config = dict(
    d_model=384,
    positions='rope',
    init='trunc',
    optimizer='soap_variant',
    lr=0.00559,
    schedule='wsd',
    dataset='wikipedia_en',
)
Each number is 500 + 25 x the weight over its row's rms, rounded and kept within 0 to 999. Layers, rows and columns count from 0. Numbers have three digits each. The size before them is the row's rms in percent of the matrix's.

# layer 4 MLP up, 1920x384, rms 0.159, rows 1393-1409, columns 192-383
104:488508537513506508473537478503494484474539483527505536492475510509515488508478508441479567516467480506514482489474527472512488484504481491535446496514499494512504513490482491540453477500507485537453458497469506523522491439505466500507536498492516523490498494525507517516503486469549500587467464494528485520504489499513463518490476520509474524508480480540505540514478545480485503499497475503548504474513500545534536475499483514528491527496522506484515501477499497499472545540475500515493482480504481504482515505504476493478468475464516493484518506549485495466472456484511475487
095:487550513497499512511506516550502473487542508489491479480524495483541500555507494522505496461521500501494498499512508491536518521521508526490523474466522499445504499473513509502498478462477490488507506529528553504510486541556543467504502502509480474534533538536549504472520453532559498512468470491492503551555522497526551488457510546505449496479479509537474506500508512559501589478506504508471521471521518462467483491455489523531493538524515542521522487521439460482527522509472500514496503468487474530474531515487479492517497483499504485528442493492526538531521517534506501501
104:490517495490518440488496510512480485515479533500519425471519485504505481513501462488436530523498526492530562494523457482476475496486496517463515527513464466503554514540480538431528525530544536493476517485499491509488507493526516579496523512498515506457488468496556500519471487544509480508535497507481475526493555525516484496486477516505499497476452511526477524553524472482484501491527541479531562517528469517558493514492504482520482517508513513532490526473540511512491480550502498534486491484505515476501477545510507455494462491435532474489553506518535465537488495488499546491
095:534488508469505482517510510508496535470502507521502542498530514534464518451503488502479515485506446480543523514531503478546528540476528468488558505528495499485506492472466507449489496510507481507454475478520476491473502490539518525541519510513475513511507475489533510458493526510505501466512511472489539504495505484495497512515479489523502497477477554446486540533559523488473543521498475539524505487529473452470434507447519511470470504501526495476512578518469520455482497531494476480517454506485469470494493465506505543483493511473484520511566466485403523526497484545521509486
094:481544460444474477476477433500482488515510477487481493499501445447526464518477504465473480492522511537520486476477485524524547481500526516501447495531525540471510515464531465503474503493543497480502527502569461511517487512501483506477512463475487501473497485500453516529489498490515534519484497481479518512508521534491501489507506488521457502545500540487484484542483487494483474539493481520459472444537509496524517492486506512531507482517499495478512511540509483459500518535484502455455521531504481492534515517552515489505546524516486499515517485476462460502495480528508507471
103:521456489516476519510474468547502499477502535500468527517523530485532496514540490445454531503482518440464508473526506506511514525485535488483501530522455472510498517534474523526441510536502501484517491506473508508504508475485550520464526513489482486498489506470478502514516510484469472555527514493514525524487506503475525568497511535484555495443498484552515491471538500451488529525489517468515481491501499497494453490495488510532516479540460486515488485480503508516560517460531482523515478468474503508461475506486526511472525475530531453502525512483504480499493528477489495433
097:506518530491540499472514491513542555499519467546516517478499538548537502471501501502474519509519449482541488511551506511492503496499475492460512492526462509497514475473520517486471522486438499453505468539506464510477475545523513502487504545485493513469538500491504520516505518506462493528505498516522512477461493501486492453479491509544487488479511483474512493514495488445522524496505464468523519499476545522507482503550487505491512429498484491499503516472492498487497515460479507531473524533518492486476497507532469497473551485490512501481481477506520538505511458484469499477
101:481472482495473480496485544496481549523548505496515528519497522504498463500501525560539453524499519500487546515487513554469499483470537491475506517508444535488498535481508475460491501509537482473487452513492527493491521431503533460487473463512468472480473487502492501470533522535514503501526505530503517483493501497476513503482461509477495432509500496505515488533468527465458514497478524472506500493562506489481489499525516487456481527493547473483480476463530520550519465486526525520541519519490483509489501536496495511509521454498525506536471504514496545488518493503496518496
104:507506479460523540433550489513475494497540487511502514490499560553509523502530464527506526497543513507502490480483524466500472476529501501538527490541513503509522470530522523447469513467489514513451444450495522497542472496496499454486537516512493482488489465510503500473487514536569462546475466495467498505538510525482505493460485515477484497522501499477511432499505499523501522548491480480541481516474511564509492508467531509496515498458486481524515535490499506501514480502497488534541528548457520515495512516479520503494517493530479463485528485497505511463528487505484535547
100:561481525473523530475476481476522521498561491513524543484464493506450494478470489489586513506514498448484517484472541489506524520464450476454512495479517542515473530511540515525466530460489512466553497494495499456500500460466480482474522494501493508525482505512484521506500508525499502505492485491469501539456466502491468522496493513524521459490563502522484524461516447494460500549547513485509487503475490496535459521501479488496501527471536512470506547478472482468521488511472544479497492498510518511491456483513520460538483522466492501489494459512532505406542489461509520517
104:529496496489481524480465559513521451519534501471487554519478503463509479497486526526498508543556486489502532494509490509552485481511541474479519505506493489528534556500544519552512474594530514503518520448481512509526487520492511476536479532501461491513491529534490500519483512501489492479523529525514474483470517542511466505504545526521527497494507449467503514521494484515511513512523494512482510491548521489487508503493479512525510536478526510496509459542527505485458520471488474471493498518473506558447475469491503513513486477515503518489505461490515507528506514473508513512
091:490495510474518512495518518506503488465547520542514475526500509512497492459511503495505523490480525491448524467503536493515494521536478518503540551528456444494494557523532461536547475476508486440466479451505537508481470460481496504528523497523512481509507482500500530478513517440496534459573509527519521508484483485513524501511483505519496526503523519495491526463468500486482494484495500497541502474522486519483495503521502511503533525513540535455431484509471472467521503471516520486474492506551507496548538503502498506477506502452509519499481550503502488555532554506503508500
101:492529494466534504549421487489463494552499503509527487518511518479521492497471504532437495511503489529498506447459502510508486498488474504559510490489478467551514557493518497511496494504479530486483468547519497497494499488526470546510518486485481507499490478485493505473487504546498477469485463517439509473526484483480488544504490519478486522483465487508519494470523497517486450487494473524506514525496501506486522495520527494454479504543473471509460522450498503463507449518514489527500517529494523496558476469522506504482520501467528509528472484557487474495502512503511550445
093:509471514542516507505539532493532487526513499496536453463490508487502509506527521503516535512520454498489515459510516492516534504497458539505477529489529552474507529439487495479551522503493492527516502504507554455555465523461509531533499497499498454482475526512556540493484501531533487522526480506437510490522507472506472487531492493501516532488481502496506544525486506503477514502500491531476508486492536515483455486505508482515560514531465451512475488486496515501524514483516506470469490518495504513509521501476529492522477477470538521509532529511487459497506488472513521545
098:513472537497473511529532467480463481550468513482491517541488499518525488485534505542482477569523493454502505507510508498449526458481508501522500513491496522482525443492478531522511487476520515489518492464512497540516477480520497498530489537494498464530439506485472503486498477503513518473497480485528491467460525450507468503471491500465504499500480458492480498525478516497510513504491497530463482487510461542476492517483516533513525511515452511483450512477480501514517512519536516499508477527513496492511502473508508569530511483472479494506517456506474481481514505515521447495
100:526488455517507517464441488508536521526465508484483518483474485516548506493497497492469465456464514485582520476487483495456524502522437508471487473498526483506552546497508508537520490494500493491492478514494488496557466472542493514516494532506508456469494453500505493514512498519480467507544509499490512486493533551494471494554484480526500491506456538482482498507424494512548546470490488470544517502529485476554526507514496458508510503493461515493485518472503542515500524485503466483502475510489516512522459512524501526538475469490519506460473483537472501503471509500496474525
096:516481511504485517506497553502520463502489537522486479472490490525544485455479539513509488477476474473533503517495484482505485485492488505442526551508505462528484457491534519477507492478465515472502475515521563470503558476478483548503527494468529501470471488489481467488496518543504528503487506502511533489518455533507509472509462460530518500480495486533476493475500512510455501455474519505533482523489461545521502489504506512529469444515502517501522528546474503472518511522501492535499534513536501466502576476508472468500488489528478486496522481469528536464497473478488518491
# layer 4 MLP down (transposed), 1920x384, rms 0.155, rows 1393-1409, columns 192-383
096:520494487477500492521469535509514481476507491480528470489474490530479520523530493458507457494468512477508503500495475495499483562558467493491472543487482500523476492518535529516503460502502529449538500508519479539461510526521504497462476461501469467533523507495495473512523483476475474520527482527476468447532501534473517490504519512528490514490503481485488497549516445543481536505499522478506507514520525514494512445487525501517496485460514434528485484484534476474481504516524471504497488563507529516503521488529527478506476477510510485482555502553517488498508506495483467467
095:537438499504484498485488467447510491502519477459454545464504503501455500491479463449483491520513486485529507528505468521471501463508504495468471512529476493510492491528477519493537505513495493502485506484476494489470534464494476514499530482515547533449518499471486500540547497482497507524552493489512478513494511450475521492483487477487513478481488489478509509486518493456479442518488519488478515536470481519504553449526501431493491454490474478489474527497489554494470471465514504504501465521530488476494468475522523481493492523505522490468521453550453521503489510475542482483
084:514473499532482527501502468487512563515545521542462549502501545509530528522473530498526495471492485511537458485535552504504501535524533500531481508473539481488484484515501438540495476480468482515516461499503506472509482517463456453499487513536536492539455523498457501514504460503526556497505490481489528472499440497485529503499535485482509526572540486508514482492494494514521507504489498527527441541492509516489544498499507501454517517513498490485537460527481507489503515459492508483533534517494503531491496494454496545486527503562498505509467499488491522532509511505473471507
101:505542501503541507478525492488465492507480487470508512475482535502526516480478499476494483551527499497518509453506470541505505504489489497513495512484510519461491506533482509555493468540497513499510497461485443496498523508493464493506507519519494490526478507520524512500485544485507482533481524527501491503502514559492535496491515502511488533533468509526448518495513471467456458486518487526492525509432490528492559500493495420494549510490487496512480501430484499492498505468531458514505513497486485490511457506511547516474503526527479499531481493485500512541518456482527492526
096:526502489495488490548527499510479536513499507485444495509518497496492518493508538504503507488488519466478500479501472512539493529479523466530496506522532542476521485496441460510485511491461500492533501557492471541499511536498460517500479524508481454528508448505512490473496482484494476521511511427506499521507461559549511502484470461504509533523476495507516523507530488476514471546538515526483504448509505491510511513542502524505495508506513480509483454524499528520448500485499494494515509530510502484495473521478496475510555506512516478506544542513514455532502492451509463507
112:477503499501484469524501502451521485503512515493515495508522513512444542484487470501518520468451510557467486514472503480532517546500492511462502489495496484484517486538472490504492487511519517526521543497519466503549484505485491474456503512537491451541470520486508500535481476562521483489512534497492487507517490500501519452525568486497500465546485525504497513550458468498491503485512521455569525518543486490511484527470530545522498510509488551490511518489452498513485503508507515488489529513502451556485468491483473543474508481492525483477453473504471528478499507467501549505
098:495470483522531529463520492478468557517457476455506491468481529503519502515473565495483490503496491473505497481510543500480523509525500498492499527473505527498482487485547491541500504473517503551484484471495533485533523526527493529528515503542509528552463506530542499463489495476468497456469474483458514519493521511486507497547505525476479507509505495500507502505510463552528551480445540498498474533530500491534490475508524496509502511518487517538492481535506467473529500489518562478529519507525551483482511502490509494485486503507441512511505546453473506503490489480522502504
108:516516557468473516506466464518462497514506517504500518519506459520506535454511499522509523506504543500529527474479502503481497518490440494496511507499463483488483475448530483479528442477515543503535519487500497537489481523472501475505496520513469482486519483500501477509457504519493516495503563518477481488539509527513465503476462502511517494464506535508504481487537471493535498501487502483516484471492525523542517468500475535522477467446496502553495496505506509495475457484456468488461511497495531520467530506530447476476510518501514492465497489465524498494526491528511430486
088:502486531523493496514486488512503518562469563513515512522476539545509506524480527492512524505497471506502479548531521517515508488446493513529521514513535492531544489482537478496536482522505489498559492483502518474474499479535562539512511534534471529505509499481481468478457488534482525439522512538486512477473492479506546496533526477480478465482477539487485505465558464487513461491480508495455481510550485527498503532503488482496469518502480509506489540511456506467487500527499502493535491482539541476541533522500521490500518514474477485551472497450450527504461491472522512498
101:477495491499482530499467465531492475542447468475551505496529528510562496458527507519456492505517509480491481484522489524497505493508560564516489497476511500468478482519521538546522501514526552499493468528454522530474503530540531487509542504519530515478490486478456514499491510452496502493513457457503544503491483513520538528453517492469501512498458480457510503468463519507504521517499456485498539556534530477522515499512489556495521486511479485549489527512495525497492503510484455522532492499484466534501495518460454482505499480505501480501524475498478500506473537499475512519
107:528525530511508511517485501481514489470474462538478481492509496538530500492516496451479511522541527490489448520466493506488485511485505537475515484437479470522504463519477530498533491530485521516484495526533517477489463548507518527528507523477503525477533483540498484560481520520494530501485534485527483504451520471520555566470492535518481525494520511452492500488474493484462493508426478505529491533502513552508509521475503489460476517494528513515521456554534476497534514465499506514497496524521497541525465494491529501430518498487518506485504579505487483501498509486513478515
094:503547496534466511523479525488544504526492492433438478510536484476530535541499475478479498479495472524499509458499501483517505494452476506463535473474532515425536455497473507434517535502494490535476511516497468481520518518505483482481508466466518540529479508530467467492452507517500495493458481419493460505472483542483508501500483479472473517475467468450479498536484461492532500519474522528509510519469524495483502499468527486493476532487504484510564518504491533494477520518476494481539471480467528515450479480472496493519492493508505506582460495506489522486442482507503489507
107:492500441523514522508501492514469532470517503499486519511475505490512543489455491489512509543523490496515452487497527497481510527472510493451446473468477486509487488510447507531513490490496540477491504502491477519473486514496518528498526457541523509466575504447531511469478507466428507449467519533507528430474511493493492526527497467521423530482423473505550479491494492549498484494536496482482487543500495483542428532476511506481517515486485482488524501512503487501499512531512476569520499528493502495539532512500461517516533471512557512485464464579537494536483483478472503511
094:490497515505562488509492484469475471476502522518526533555504493513470499488469511523481477509480521476459515504532500497493438516484477493495501486494449530506513471480529529523525502516557495522481484485505479485492484482513514543483502438477498480483471490506499489515515527460491508527497523453541494488499515500465525485501524511523477501499492492477475421495491481499498480523519521520497473509523496464529462496562497474501485523492478467557537485515540495505504520526475501497523494533473505513523527520513510482513497486482443510483467513509475521459551518464491494473
094:531520480510512472478511520517527494497503530497464457464499461502560503460526462498477504485480509481550524491516492521506489517535520528498518495517526503541502506498481493491515556459497534510498539503500519481503516488508561479521526525496473497507552521535526477532532476514468464554531484501493500491499500498515500466522488509472492520505524478502516484498490501465505515494519506503510545495505494546481497491548457515482508512476546518509508484440465503509499456469509519518500477462536483501510500511491505484477519442557498522472495495462523481484503521455491488511
102:504507531483475498492476511550540487454512497505462470539484500510474477464475527459530505503518501545457512501496498492526494486473521481529526472467446520513495508532495519527513523516470517502544465489503501472555495516508511467468510466476465519490512440521513506496492520478488488505522543520472514506479477518516533490503508497521504488533501486469489532556495522512535518517547537486495507498483515501530529549510554475498532495497499511525508535527500466509486476485538498511485499468498488504516475473442492529525519519539508522483481498465474511484562473483515523499
078:503525487512489479458505484535493513488472475470476525539497470499484486474484515464513482477496501479509505532480505492500470514501493509499498458514478512531516505512479507496512521530472520496518527478431484529525486494496480503513484504505476499508509515460475435489502495491447481484526469500471495533515517479474460496450523531501462511486536512483519525506516500514562505489471490515483479464542517461515490476480504463461538503477498500538473497453505493522545513486446522509476466508477480512497512473492534518502494442503469523493509478476475489506483496540515474535